Weights of a small transformer language model.
Size: 12 layers, MLP 1152 GELU, vocabulary 32000, 24.1M parameters.
Architecture: learned positions, no biases in attention or MLP, tied embeddings.
Each number is 128 + 32 x the weight over its row's rms, rounded and kept within 0 to 255. Layers, rows and columns count from 0. Numbers have three digits each. The size before them is the row's rms in percent of the matrix's.

# layer 5 attention query, 320x320, rms 0.112, rows 0-213, columns 256-319
092:158113098114135189098129145113160153127156164094140159082153146162192134139163153163209144098117151129152127140118122067204160105156157132141115085136042111151106168126076133142124089160140114
097:133128071146103129142143117124109142125097176137126136085079128093141128159110118151108163085152202168166115102159111143093117135130155158109103142124122160150086138109161108169071150114123197
097:163148171099106182089190056138061174189103097124086108096116075152130172126176063113103148109125125116125098115173123153096132088119163148149158142175131164131157102162114171144152143119079176
092:141185163130113104103133116080185125154102137146146076126055144098124134109146153122104133127159128169127065215102084166128146070166134132119066112149147101210154159153156179167094159133109145
099:172164104205145148147209146155129121152122136085161138079153097159115175087089162128120145139122152101143136183161106085114123139117140136150150086131131151151102122098130151088155142080079101
102:077130175037111090155149116089150144122161134131054112133075154123104096136100169163123070114195109144133168189070180127154151111147165143072120147096110102131143171124148145186098122128084134
099:144073143144164075126217143080134139117113177071156100112185157117098121139154143142106106198104156110085149152134120106106113163085111129146073099164160131185174160097127079150091122008077124
098:117180128086098104119104147130136140119109131125125172117152178171153140206140158190127125112143053133138180127154148107143155161083161130108153139131169112190146154131103037107098140158141104
104:135168119149158126146131120101099077108142127123120112149211164158125120119157060090115163092133131117107108165111164123154089074136110130121145089129071131140151105168101104130071155115117107
099:095152199120154095128121112121077096172242097144085061118110132142145107105100162058132103159103112115127112139118133112163220083185137158145100098107093119095084130140127146131117141098111113
096:129111129102140127172117142144116157121138083147116113132073133131150109116143148142169106128115105130153125125133078131148155122118148109069167103132123184153151232134114155079114121147176118
091:135071125096164159125146145221111149171185150079133199118156146127151131172069175146102131141151074135179093120209063131083117191161124113147113125097146072142149155080059091141140083155110113
097:156082115133127128112145181105124153072128154131125105171186124086144161123112093140108149184087155140116088136125136183146151084120054110139170126153121166099115132167149135118158170091147048
097:182119069167104093123135142105108131146054143148129150093139081097068115080102119085161100171145126120158123155116152134110097158153128144105171060102144168123075097125072116193127160103129139
092:138085173115160182153128113135129158133107092166138128111198134141111140143138080113159180125151125116117149082167185075159166100157060086121138194155097129125116163140086099147174122124108170
095:137192122077140054097124121129082086108134127138143185166142112126033189042112096089088194071071116120167059124093145167094093094094160123180110153080133115084152116116093153144095168150125106
095:141140143115122123148110159098136130158155115128178129106151126146162109088144145138091126132117167168140130104145134167197131105128126092140064142137099111099133127133121096162201168137191179
096:130170146190121058133170134171153097138118142156127139206163128143150142160128152172098108134183150124131112086115110090130103090128110098101106108134172140122120085140209083162132123150090111
093:104119137178073105123063167100095101126111061150167185191127171096137195161100143110140144141084111164154129151084090161136120155153159114115114127144146196149142198084159144186122118148149107
094:202073092120179089081125097142074105169082135130136109127203094149114143108116165139087118107136118134130114050185152184152126162182115110121143113110124144215116087091136199133137141112157225
105:111088188111079113187081054137180241120127103119070192098159144131100180132145140137148126180107139170144112152108115140152109088188081120103098144154154125152096152120134158230113170154122134
096:110140183101158135167123105127115178165094175076078155113109119149165096061094103094111147111179144107173169110122107169120125127143157138085152133146118138116134093157177067189072131090139118
090:113131133079105146145145156203090140134167151091185186157130086021128119146163193086125191117118070129117205146175116096170103172108143157104104081103102112129086124129094088153153092182179131
092:176116162114083183180122135112149132067110127125084114161042097114094150100095121145150159110192059142134152134088168134189127150126136146102128045130150205171086168103133117075118137118103129
095:137151107147115095173147106150150095152110104083173094066115097159161125149130100133137160177082156136179123147103040163139104090111216186112165160192125104178130155139158139071126069166085132
099:122135094159137131144156082126027166159176181138131157141164087102095099120136140122109123079125088122171120118138170146158134096108167179179127170154089156099155107110072157134128099138076144
093:140139117130159092161126154154136131127127176133169127187153122163080109156129164096121112148125168146128122169111135168137143191177066156092162148195164134174119131103124115188134019127145161
103:113151104091128139065146146083119060110106104097141134149107130084151133108173151198091134102112123134120164120149165165127147158123150060080191114140096151079156094156130124126098096119139115
094:149153099132132185131069049138158116103112170152143125209114100121104108101098123081131133077090112149172115131205134126129118181097086138152122117174084174115160166097076113066153149120155127
096:137085067129108111172112083155128073114115172086093164134107139131071133116103144128056147152158184095155128161129126120208129127026097093083124160171054019138127168144143139127087125104135120
097:179164102107160143072099088098142140119081120106127110128141137140150168158094152073095116128094139060117106177140179169131153146124119113181129031092077117176117085129153136112165115145126127
094:079151107131090143148148114187195100169122123109109104126090086112129215149093169091090097079155159158166113060165059074118071136152144100128118128096152205074171144104150165185152135093127171
094:091146150123122076125082161133175116165066139117102122109148090133131197126168185128149101113141142119114102107124129094137174138126066112101128106123140101173051101137133159134121113139134101
095:135158134092156147140089142129104156048203121079136121104149126143108118140128147101140145091127155157171126157114083184125122130116123115145153108166091157178107121184115159108047123136149076
096:071164110118084145142149202098117064132178151122122072181157115103126109151120114077134127102157174114132143129127169182086116104149160149232123155132133109092145199151200074084126108111124160
098:104139109071089158147063150107127093130166076101102152088158131115176207152101136110124129170075145177108156134123169147142137127118123137105167123082123160151146086185099065119088096123059146
098:126138141092140111118128130101103081139121121144128110155161179135183141120119113096107172126147170137125144169112125094141122078132113170129111106157119117117120139167128101100064078123112141
092:155084121158127188114112083107080125169088117117116148104119114117164120047139101182154151153141102141066123103114118149132149143126124144109065182112127189124102086095110139127130135101150095
093:167124155070088128142124083143137138103093090178130172153136088074194173100088151092108139125157117184126142147134140097159173143188130105065110109128120107092137138081121112127064126100186131
099:144127115122155141090148118113109130139098131136109169138138097070100080115142152164153167109078114167209126113153053120165087083143123096165104138145153114155169117154113121134177092098172091
099:155113074160104126119078169118123058144119105107154055113121126120130094156138079109118141107082126123139139126145140141115047109167076136143134132130133202129107099138096129174112126142154059
091:130130118120147130106107124186150137150147137152134104094137143175100172126126106070064101112122144137100126170097119085173183129126068143115112074130099149117096102152141164158111126119082104
105:147132073150152115145164150112175128173148108137136134143129107063162131100119151138126179084152096080115129108116148103132167111088156105197116140126135156166140162152101118060174090117092115
094:150116104136157133132161108110176140139149135070115125161186153141077066130180146082119137104094152091163139174172163098094150130137114138116095127164122054109099097179128115169149112134142092
101:098135090142168071120127062177111113169138144142056120091097144137099133095163111152106140077144157092163118044155147121123135139178110085061129120117168155125205072150210179110077115139131114
107:075143129147124197083094131091086126106179134136097075142160113115113138184104135123126141102129113169109092085082171086093116107150097167171154164136150184091155171190137136123089127133088144
095:110115078167123147101145176071145160203133107147144221142085096150067098126167146119107147101084166123119090121161152095181103132145062101189158105112147078151079099155128154106055159149104126
096:110090155149183087126106116077167128195121104148155107071069087120107103124073047096184111119100209118169125153149101122157136085153102220185144171061139113082090135061176087138042173141117131
101:153122143091089129049142153106088072156135153116178160104130113115112113116111093154154145152090109144079178141188123134203142120142044134122073158101127102086143131121122112112140103141118145
090:123161135096153143128105135100179095096113192168143129141159106099173096113082141116141135095116142132100102173166150100093140134161178134064195116107163135106112174130119142118121151140152095
093:133054131131140180152109134128103049033092127075093145175124097139173126148097128156135113153150096131139132112132151113123152125136127120208167152096124135147148074155120152115093113134118082
099:111150050066175122111128139147081126098088135117148096129150125132084136078187137092128119132094058113101153118169149110183134132111114120166129168144128093175119138164117126124128120138131151
088:105112149120102165086145105146074147143180150125172108124086162155136087080151152142111083100113114123120115151089112189066184111137074123188125106134156127173125159142084134116118083089165156
099:164136135036157166131128131170170109137125185114127150106130132087106091147081148131118078094149153194066152177162114123135046145157137141199166103146184105060156187131132163037181095113132139
104:138086083107121161117115083151145168101106108133119120105082142110159098129124112133090102129106125116157129107120075132192159149139076150104080099066155136129030129093136071139127153133150110
095:119142140108107108064107160130066089181160096154122105080161108174108157119133094136119137107123106083111090093153135130127052141134140151112160143152103093132101123147097085064131110087099165
090:047076107207098188173095137105080153147123146103107096161096201052111155159091126188227140101210074128164162136148136092088113125068093170142161117129160133104095119121106090125169080089153160
099:158131094182135132139097152197120114147131164101131223108019145104135114183164122108091150109141114109161119146160129212205103146155196156113104110144145071142141161114130085141137132182169131
099:165118111110139116112093155127115085112115133142118125162158061162115137100111133060121093076129124132093111141125164203209122147123078134104127219145112136110090149170123096124170111115201116
093:158158162096177132108139141112072120129139176096159136151157154112118140147137085172185116165125152060066126102147169092132095136203112083158071126119056137097141095142099116142125122129074193
094:180153081110165126127139167087147110135106157158142092100136134092123127143113143124071097097180085144191175137102182134119113087189065139126162133115107149119155111123112138073112144140152141
101:119122110136133164164110138126141146184188078092111155120180157139134136124127166128144094175214145087148170160140088144095131074120161124146183138147153149165129116148111077055132133142094158
101:101104145144120159129149128097151117143169142114075061151155114123133215141088121129163129093125097158114145088124179144064107128171151130071135144134135101101104137139177120173154165122087157
092:137100131102118078152067139095140146129135108179143115124143103156149162114164149081119034147101105142077094113139084075122086140125061093148104129057110208091113129122138124125137124100126108
094:091113118165119115167148144235127085122157127123134157176153145081174167135118139130161074230086150130132154149138122119175081149126147115181143149174121190106112103118185162131200131126104109
094:167089135095104111152128141164116142141088105147151179110204144125186167141151130120117144164169125091183138155087138112209100113156102125148101113125100091136077134146120088101132123180166133
087:119090164102126124122140117113209134115186154122133128109136114089092131117122185081155110167151163150166149165108135117161096132155158127156102150079149165063125157148164162121166115131135133
094:152146190173096167098140118146070137152092192124123124100105126164132127087050108100120124116171111146132151118185137182109168090070189137101111144195173113099073058114106071112062158118101133
085:129090115144086126109113088136135166105110115172115153061087104104124167134134117113143135149150110137120189104080131144159116167134092092131142177144142184157123182125156136225107140150148162
098:133127116175059148128162155182125155120123137076153146111083132121133136126147118105109114092130113137102128079061150131104125133163144129127142139134131078162109097086162169148091159152140165
088:142134099068129127135088103181130119123149064128108166118136119134138094103089109084132140072117170087138132134108118140106201141125078134173125087093153122081133165162184160141119151127090129
095:154133126128120143138206138156134167127108125138146139098068122158110176170093122122062143176084125086096123157154142208181115155166098115148089068152095184161126127104120130066128116133092130
087:085100166133150149134155128091071117164139153155115085138057102174182061202144145177151128163177125161109184138110167113061092090150120099132095081146108130121109217140170158211188094090126115
095:136147122056197128110085153124145159158133163176126101125132193121153140115129168137109169123177184131163139107125106126132103131085130135138142102123125153063158139146147103147146136086078140
094:157145162111141141087128146122106094104067135074179097114109163132154103086171150134132110162121135148050109111079120176153166103116127086130152131162125117157167147133085131154088165119178058
088:100087137107125095151096116191028131096160133135062167090123127149130088098057122115137101127128151127165084158139109087197143135193131169132148174133171091125104135160129106152106178073098097
097:155087089112153139078148148116118149109154134139112092123124089109129114100109074142095126159109180255131126085126073038122084157154115146076146166120149152118084147165094079129134088175131081
091:107182120087143127116144148078120156111178144059172118107114151081137105137153154098106148087140117075110079124194092069065126110133104121160101130151061114136127136112129114159091122041091144
086:133129114096094113135114112135116147168051128129154113149175148119175113083071135087147121146057127157173107171097115066089128102147074175146158192082119107154144106154155184125145081123175069
093:126170142103150157166160150093102122065109074115096133054111067157222107146102110166146136135146136079122114044138091125112045139082134095103103142175176147161076093143133062137121136097134127
093:137136122163037104134111181126080105171138060122140140098167147107123130130069147206081128199170106153120130176130146166139138118122161108135124145103134136133116085122135133135136081087161137
097:082109105132195129117131093106146118117138131112113129104162111130133142114157171148112159137116161134173080157117156110112117130089099156203114200145106133107117175130187165179129144143122167
089:156092110047140130088100116119141096132139112211131150143136162106184105128133122144105144137102183134129142204144123100158141152152131135150103100117126117149107118121147140112143102115093118
086:148125098071096124167109137084139134175131144093147134044136184175091156137139141158176073118143121136149132163155089178125164148096118126171109129130136090110113085156120127132108191187157135
097:149140166186118113146134204086187108095123132104202176146162142118132146160131137191135158124175109103137089171161149180128130119095062157064115097132128184131175122091122123111140101142123087
091:153157175170111164113120165088117184088058116129084159108068130087114156136144065145143126088106076133090125111128122133087182123059131099132119154145057069135178107149124139151202114117147221
096:096102144155185158108143124133123106128128113175139122120151118131105148115119119099160076170130094121157190086155125145120067107070153121073165110112190176130096140074079090132141161158137159
097:087183192159124200201063145148135152173123139126103125192110093136117137149108122168150124062117142137109148115103140135150132185102172135072145137136114138176083121106146131144079089104148093
086:145123103059124117096090149112136133106142097116132147143120095127132143171128099099158130145115153178145186149149110121128122066120150201128113242105120124114049150153105165110123088121124148
094:116125169137124100106112133078133137065132141127120134083136156157128098094069116101089117143092168119158134113123145164162186168078101110115175096083173180154119185114100119081115146179113084
085:152130163125101111139114160099164137084141175176121175107130115138121058112085152088112136131119190142136129124159104208178153097140105139097155107139147108045111169150119096160095116115157108
087:144147076104146125130058143095045171137105119163104097190088090096100133161157085080138150158150105115125130168116182090067139074075131107122177130179074141111071194156175115093143102074095150
089:147080116094102160087143132164137145065106122105099146115113170159095115089142152194133089033137066166146072133109168153079179123163114112165124167122178133090107152194082115065137101099170068
086:129166088065093144102096169083099181169163096177155042155135072095140113167125133121117157149128098117110099143107155102108123084147121161205143110134174122065115137183131092176121111072074113
092:148134138165184126086145119125169084117154111066084139056201138147120125167138123093124163056113174173173162100162125071156116139142107154149103170090139136069105158130122147193139140184111127
090:150119075066169077119113105085082113149157086145112097095101137146146165118110130102173109106129135141090118102126122091113146146084159106162135170069131156113102138148122058129115098122108122
081:156094137040171098138175180146097079086146219093074137103186092082154163101178111115167111126038101131088111098144166092147170138109126172119135137147116125154132142180150176199097158152191143
089:132078097100170186118168109119142113093142102168120120134101147091109121103141126134099153115135161104102121194102136096120089132135113103087083126103140111151112131108083151219091172089105123
094:147078134126105114206150114088074107090095147075133137117119143127090112107189114166080202179132155160163144089128144138106111164119183112139042100177136156154125142125074139139189138105174110
093:218097082102105135140108121081144195089133125109121092125147102181139129084084125099154072139089177126122086136079108100107191111118156191183154174112135086126097111077168144160118071112082120
086:121133160121132109102174074120145118114107150164133134112092109101184109118099082100116091166183157113132129116121130156076155154052137115107152105102086174100161093145146106085130160125203101
090:125161126098065101184092112151162113101163099171124166147136127144134162147167086164107119205135133134149133156147124174069151121117069122106096087136147154112143105165182155143052119111089082
082:093125140135135132119146173126099091107154138133129099128127078083115170073181147123088125144091138171138119160101072157107058121148139079181154207132202178101204104077152151133112144149123120
092:151128084121110126099100156062105132090167146107098147143137122070134116113071135111142110095128111142222140152175076071118102114141149137131124115133159171109064165127154106152196156126138204
090:104154185174147081129134147119089089134154128168117107152119116156078120098138092117198170138182161099171048116107078133142172104102108117144104140125145104077125161126130175189122179174091126
084:078144116150103061173123148126161150119155124150082146166151115117145084093161144104166129159071088151112145146096116120112146152109135110141180138120104103141130140116151164112142142065149164
095:149137132151121112143076145177132155098123103154111127100092091126123136107123126116157129111091082064122092108077072132116168158134108149071084110077167107145125135122107140151166105100139052
106:129143147042085143125080128096081118124133097137125129135143154085096176072093111147144155137102158142122113140124118091146160119105172121134117194110089120092089171138149104120183133135110098
089:093173134101150110074066143150165099170148101098119100083130171116098097101110127078217157138156143159104135077112086055153156128118047063191145154058149117106108169138153120172127124129121109
096:102090139127096128163129097084122127110202144120175163099068160111155147111120125147113158118129190140147169117121056088153123125142153161106140192077136088134099119125172057096111097117151075
088:107140144102144170106198100131117119108115120101148123122172111117148108118121151134139129117120094109101079089159049104106166198146158131163065140092082102093124208139102126132162091167113115
089:127139090133127112113139056133131111123112084155095140172127070123151117124165137143177147102104138175097113120182116107160113121088102140128146117096172170114092135112098102135137134107157111
090:113084160146114134153161121145154094123051175155141092143138100087135154109132151126106179093160142157175236121142091146095109140077120128081168125105108128185133063087108185081176153170173122
103:133160141093122129097172120132152129129168091148158081110116145110086113126141170125143111166129144145097140089193144102124082133174133140164153163135149127065106180140147140089182107103108129
090:087159130138136116090117113166096124106174171174105118106134110094143126080083131138151136151129143144138096125122186081102086132126104168122078116183127124128194084165136165171153122169139158
092:117139126177175120154144168168167131149088114141121158119127132097157147105107130113116090109115129151163154114095106135106147150137144153180127145121152105110138104083151147193153146127121146
091:125161172135075071162151159143091177099115175100128101086113156167152188110123078081157164186113164120138153142154076097095089128173094171121165118152094127157118130130107109118091149082074123
087:080096117106123159112088182107125107119098120067120131154086168138156148130149088145160109169192145135160140151145138165179145098178120080086082096125111093147081120121097123079101172143153158
090:080119096138097144137146105127074119064139110101098164151133147150143107134078145130075208131149120099143196106134137117133106128155165147115104132145119171176152084105103125125137126152178131
090:140144127102150115115137143135202121108095154143132094157156048140146140068183114169102107109104161161149101129188132152101140125090102139135184102164105187142183162143144157111214207099121138
093:196130115135135108168110139150108071135131134098093179148193128157080079149169212146103159105131134135154130119097135122030083109106073085187178190118067059110111160155182099123104101093124124
087:147117181122054185097152145141132155118115125142164206090084114112147136123068158085131192093084094130137176116117140160148116065126092149138105120078187096068083073164101140104143125156106113
089:097159096066232159153142107116133191161132097125151154138082111125160137189106174115140097133079141142181152160117129135185102135138131105084131085201135141136157102086127084141140139129104129
082:119171094165176163121156189000082106144129133106140152140105111114181160204140066106108080147111129080146159131056095111124112101103092163103118109104086109243111147150068112146129104128048165
093:113119145093105130134117172089132137101202146198078150118128075105129138081114186189114143098141134117130081161203153051134171131132219091149135157126130098170073110160132147089204143135106100
091:110060106135124171095077159127115116173179136121094097135159099070201163192104160088143140084112124132169117118138100098146167069154130139158157120097168128132146151117102102137156086104177132
097:098165122195060169113128100137071118162176150173101158132117148152105146118111172158096127142131094117120076090145187158074133139106147120042154110058079119185090111161095140128119157122133145
094:105122069173110127087155127158161100108069149137065023199171158181084161142167161082119107135098133151068112123146107147087088112181125098098122081110106111091153115130161146125154123153091206
088:097092146127123134113114133132128123093119115149134106139124124119121102141110160154137143156117130127061082089187178176093141143076141106165100102158150121174105196174118188105117162078136171
088:166096130101126101119109089145089086167145097113075145108131033117127107167059077114145139184141153063143118151101090107131109155110114140084107044110086147148092139093093067157164111088131137
090:090171145106080114127131112097139096167122120133125154144106117102187129106137173118197116178122154136171113128117113112128103151077102125153056118126166168105148100146126140152178110140081123
085:132079138142102094132162144103141111128107123111088087145175136125091129102142123110137076123109147135114119181098138121186147117105130161175113104087135148102155137121072115125146075164136058
083:135090070126181161135137054097087163123130097134121134164111105072180146156159105154067095149145167147121124127164116148151090131183098163097074077129141161170128104166132115122126118063123064
089:084149168163076131201094149081130131116115097125093137117054106142106146131094100130154115141114166148125153097120126116142170172133183126116139110080159129142120093154128117128116124172123157
088:126101114101141109123112124124126135091107096123143107120159106139118150209095170093108125154139158131115116169127135178119176127109098115067099159100209138142157121157107142150133161150094092
085:066137149118157157148177152177192148083102138146136135161143169157112095161171125146084147129107089144121091060139078129107104107050102094128139172122109174169166072139131159161140137082094154
086:139108196090131100095121145125125129167128106133109083150160107177190082127104122198146101129147167149137095107117152113193201052103122181108150081081171097121113148164083100158114153081120140
087:129117163149091099143178090132124153125179128083096124206107140133121169105160118063108149118093150172115140125181098119095099157122099064103161165105135110122163109130115132055126189157151143
091:091186126166176165160128104127189136128146089081119095155151106171139128105120174103118094134111085158163074160156084161120163192181145150143096093144112138133108117114121179092132130101149153
090:125097068178141113164118150117166071083154163149105102175140193133141107084116096121125052214072134197146151104146086098042111148110203149161114097121154169078160114159105105076075102095181166
093:062132137148065114164135123137123175141158131141123151129144135176183132167117085121131098106159076182111130134129172133168142118127146207078143126141137109167160117139112153097092161100134157
087:119133133131146126077133138137109193153143150178190114101173123120086117119078113201150166147088148104103118144130111116165160116102145151094082193092157122095106137093081153152082089164117119
089:115146126083255075099112115060129126126129189152185124135103128140108096183117051108171119147120096131148082125124102154143080135117133099196078120101107147089142170084109057180137083141109156
089:125111152173154076129165125136146066121160145107150125119148145122194166150075120074141150068113149159139096108166139182107133124119059099059113116079087117103135123105164161075058126143176187
099:103113102126195135126126206161123134083094143073185105107126146154136101125110088144106190135097121106165136129167221167150054149108142167152133217134118095171170070114136108120182153087145066
089:081076136152139156113129073141128173131119097089119109115201161098099167130083219136138135094073142148119157102113113070090151096097117128143105083157125135137189136098163142105162170126156145
096:151113125177144131127073108143133092149118131100164172136113125112198150158082105150085079098149144071126051134165141180105112096117138156164109148144116124167097093112140117124068112157124162
084:159122169146184138164183151115089137163126138163153156077129062115142111099115141170090108070159126118158118147178143139193124102109126121096094146149153140062114155158112110142181087170160103
092:099109091147067136112085118174100106148109118166101128160083121111090091139114145168156147106110106127138143117130179103055140102046131139082157212109134175098067192146106139136152121114147130
086:102081156102118098153167103152121104081046099112189130142123117072175135152144148122082125120131105192134158119134106131087128126111103104150110151154076138119188089103154125118173152071123093
097:081092090130173107153173100094104209083129173115109123104135121119122125099124098075160142168195135165088138110132111178121109099126110105108134153177143132154153114137105134141091131160186155
094:193081131154089139144151101092127089106094087151131183171101157142160162158152142160110141113142167159070129187150066150057111128141167077155161113109164090146168124070134156123123072124155137
080:142124063045146118080105166117143134161135156157119135104075177072170122200104197078187102158081145097118113146123112150153120119113145139168139235114141094104160138113119091135179087105055102
086:095141092119119065134084123062159118094139095163138055137137077113101148115158126112201156126165153110103141115109090105142129119164125100127116123069114096110115146101158123092125141176146160
087:077112116110140158102131128155146140098108156134109118052148110171147066100157103112124162072149145134119102108091138170090121134141168111120142172115165117151114140107135127093129119109131150
088:141139133104136090088122082157127114111147119172097034126124146115103081148140063122151090113059143116127134113090113064111065120113165176118163131166118111097181199169159193150189127136155165
090:135187094160150151166175119149155145094124107118177128090103118118118061090098110126149130132115127135133163133120128171130120156150191125140117128137160161160130153120167090145127126161141137
087:149105163093082112069106110070129136096176094187078114123074130143154098144120125165147135155123145107117159183117128111114112078082129165123111112106080126090160131168072118111134128099148089
088:107141106142104140134166145138113127090078124176206169146183116095088104134095154143162071126150157156134139151094134168169145151096146117135083128122131108114190118185099125044169112143138162
092:106121127086138120139095124104192135118073139134098143124101090160182096132163094067100139120153138097120083132063153142191181144111081084090112103142152091140117057100101157132128125179133131
092:137099138123117079113152193109119247044159168182157118065092139133153125134152112140164066133097119139181177131151167097112106128166142164096079131187068111132176153138141102143120113206119087
091:168120108114129113106128147067173074175129114149087076174106094158108149162134179176148152145158084091108112098087144116078177124149146133156110053133049090208124188162129099142106129162122108
091:103110119172096123097078159063139093097094129082100101127092104157110087153126137138101160068153137135101088153167147145197092091118157162210163081153053179172110138145139196125090117167087143
092:131070140098163111100131127137173089129146137112108123165113124126084135222130184129185172152144113080122145116128148186108131091152100112093131169098135099028169135134112176124181117142117097
089:082138109121010089097153142083117098137100125100102122191148185130117103097114141144076156153172106107102135212076136152129123095110145084116156137124116137144166108170134105102091129153137142
091:156095098108153092196044099134155139131147192170111135106132122114111129140145091112142076144125111145141094154087172096115147075118152131088180128129146121149081154164116154090098151092167113
088:171141130134098156159130141092109156137115126108154143184096133186075106169143052104208171113156166150170135128088115137062129212152091155132153136137133047053150154105146081106143100086113101
089:167104138123145100147165165142121140123133110141133078075158145142134139165097132147146126091114087153097140114107143127124165098144101161161177178139160116096109134094124110199085115106123142
093:136134156133118217148107099182155047099166139137152117091122144195140124124121121161092064130190128171185158121051139132151089098118189084145078115130157168121151149132158154080140147162087184
088:143138149128100080107164097079029181118119130154136109128196098096114141158165101134137083129185055068069098182095135151097145157133134188093150162154164119077132116079161050151149102111152139
084:127090108093174049125099145185152126087146121117119147102083101132069148095168111170151104109161104150133139050142167111087081155051042131104139085138176106170130101055078177158077116173123106
094:173164125077098192082141165164047111184138127173179130142213114146129180115144106170123177089158112076138141094144125182175119101170101104087129196174110140162105152149145127057118119147127109
089:077090075120121121123102097171125139168164118125062102184149082117101162189116116089144138105118110110170168137117107127101174061152119111138115127170155171148103166122097130192122089081073147
087:169133174167102105079108100143163157119166147132093120193087154194108129160165128096153112222166161108102210163116143143158150080170103076134148096151124140109179120062202099092168174105121111
090:169145155097131108129144125069146069143123149098102112091135132137205090173067155124154179105123110132105166114118101062163182069131103148150129102059121169200089129134132075150121142110063117
081:042102123079113137138127123166137124144070078162132138095097168168142083150198116201080103107108134102091180111127124156194102179148131134079140167120183159099124142097159152105124141128150214
089:132141144070146119088129174170104125106082132167070088128138124127126039132114151063075162094141127108112093122163097173135034140121092127060177195141048062145125073123156118109141125152207173
088:098108078199096141120157113115088134195127140161184156159083103099070132183100145095149183135088135107104125101103099128130085166106112104126174120109098133177078219077130126178140090153135164
087:185134128073097100174126089120176135139038177103134154162144154149090120091162127111156136126099098073063090099148110135118112130114094127179143080139203163166151134153087087120162122072160052
089:158148094079170137120116128039083099145124144178109135108130145144135170131161092154145169101117131145119122134130140185097170085168125097164145162185093107123141099163123154087131128097172167
096:092125143146095180150139135123109119088129115121089181129135129173149107077128140132144148121118181183073105142062084077100133128122105095163139114124085085190181150118144092117153163154145112
089:101121119165130106104135151168136101111146135106166111078198147092122135194108159105123152130102075104072152146124160127125154156080134106142145102128128125134099130067040142111144180086175080
087:164122150168155125130157090155133138084136122098073095123119150061108118126089035130121121071138110132106157127089120169088148101113200134080173157117135147163132085148150064128110158118108165
093:109082133133037152148139133108179142122131134086226100097065091156155159119160145130124074093112103115120103094180130161074131125158110140172138127083140127096205080083157114125090155094027125
088:165153180117111067121171133149152101114054171094104096118114101144084150160139201139149120163102092165136121128105134110117182126105118155098198109157111170177188069130116171200102069136156120
084:126151117158130143083116157099082118112209122111147112128070141065125170113123115136148092119164153164069177105099096171127155124140158105151141093127130095150163138122109114141081146123143145
091:157089120155148112105180141178156122133115145072058101101128141130187104117151178127218138148116113086143078172145116194127184178076107080154098118184163080112115178157163150151223090112157128
085:067163163151164084119140129105153140150129128181164099119080214176132168126134104133142130141133148094184098148126152137146111163212128112076127129161177139134129098132080119205057067152153135
085:105167126138139158177119096142182085159118101111121165151105099103138131151162158195130103161149083122097096118069098175146155145103152151098075115159132128160092109176087137151123108092160122
089:115138129103113099145152081140110136157144105099146115153118133177176109071128059213137110103126165169127154117100120107092117102165130095146124181140180187127169163193134132084113157164151140
090:128079155163135147137192079087157158123098126134110158111150130223112161118127144105190152107133126159084123138136180135157123153119068114148125113145155084190109128141092170097120136141153143
089:136140071123146134177119125117098083137149129160184120142148119151139149100175111096081155095078136188106138063175103163116085133100122178145142128111116164086140131106070120121102133100153174
100:107162123086115127148174110097167129129155196029077063107195171082147112114119163135131091162137155116120104109127133116090146123112126099119132152150073130138115165163132088167161168086179142
100:115130063168118159115134069152112099142131088140180152180085119123194119164174116110085132124099082066126193135114085161125084128170176168156100080136104165135148158119166139090101148140135139
095:104081140145117093114105089122121118131149186119150101133143163136094142120125155173097102137115122142166165155141095148109061082148136108102090166134157120083156105152153153119071099160147125
096:109113120159106207173126147166103126074091170124180104211076128147161154120165131163107150118153076098059174110142156114158113107092141156122126169141087086118169060144120136110078180202114152
091:112127160131116148135082124111128102106105172108070120123132168124123117151167145146151151135114124149138114126188173143089081160120091150158059107123065144108128200121179175161162115139148106
094:147117072134155103171173059118152140144099100141153109146139169133121156125156126171155102162076144113108084216074139195105085114149107105184109165140115179162130115137137146157142136195144108
095:132080153095128172108134172174108106127142177124115117140101060129108118146098134079127139119087113120143136128148152107142118207048090103131065147110140160061091154116130092137113091125149131
096:120079126154140108211107176171111116129131119062134120090141190096073133079104170112091153141094170185166180111131100056133163126140132083191118138127115103115170132139145113126160145157082103
097:113167136132133188155197185092122137090103209114171145101170129153167159143139091082146099154104094132110145126090194134121111099136089193058110098136105127139158139154063096089129122096081158
081:120167127136142114171175108171131143120122118139178133170090158138176120150100098174072184148174133088104202163154157139158130109108107123108115098112122162143170110114100126186142160121133130
097:127102145133159125158131122128095185168074161148152164163158141072132066144166116201119159076122181151142129111097135102129127126113140109169149177148125144118105132134195090131101176126081127
088:112087140160058164155098151164136134145140156146049144118133103152196145110125085119094183148165125137098139117163093138009109137166135054113137178155093180136149127170123127118148110042106148
097:169140179057159120071140127068121116138134189092105095132130157110164116153148077130145150103150136142129143158127112093034118092104155119099106162134101120098102215137157084097121117125125205
101:118066174091152131074137124175102089071148141130153116120147148159094224090164106098151090116129117089119170138087095130142116176138127169136114106119145084145222139121131125053085134145161123
090:021107178162111150134076135099103197122095153137142094126125098126108107090100137098212128074182066122109138146165161082140079156129157089127094179126096165168131127080134161167087187110091154
099:139135147154126106140129078089199077092168144085094139132162147102101155107145193152092143172090156128119069142121114079086133095091096075156126165100126127097131117130181126088118096156128134
090:089127166146040164127110146101122153193157085100072138127106097107158197146122101103161129182112072118094214152088138100140131133139109114186113122138161100171150102118150151089122151163130107
100:169119110140093106147137110150109098163191129135128099114161129097141090101087172124136152157086151134113110098203120136072121103173103121128107139096134144088102156099165137166194116087144144
092:183111129121126125131161115140122153107152145110150154170124153142061071128151107135125104145160119169136152157126084074155148147105088086105169153133120080087084149160117113101133113134242103
095:140185118068159145092127112162118160092146178155145155157109120102115194168112069145117123118090173111102109115117120158093099140130093168092153161125109128155156105126108144120088131125133072
099:134084172186128141142035095162126167136120134113170163118076108187122173127080044097139086084136107123180100137140047124143124112149140121162111129154092094108157114176148140159109117146144077
102:156140117105097138089127085101167103150195105102094098105128108148138134157187092142147128155131132143101138116131163099154112136139100139164103201152114127106116232134149150166133091123147085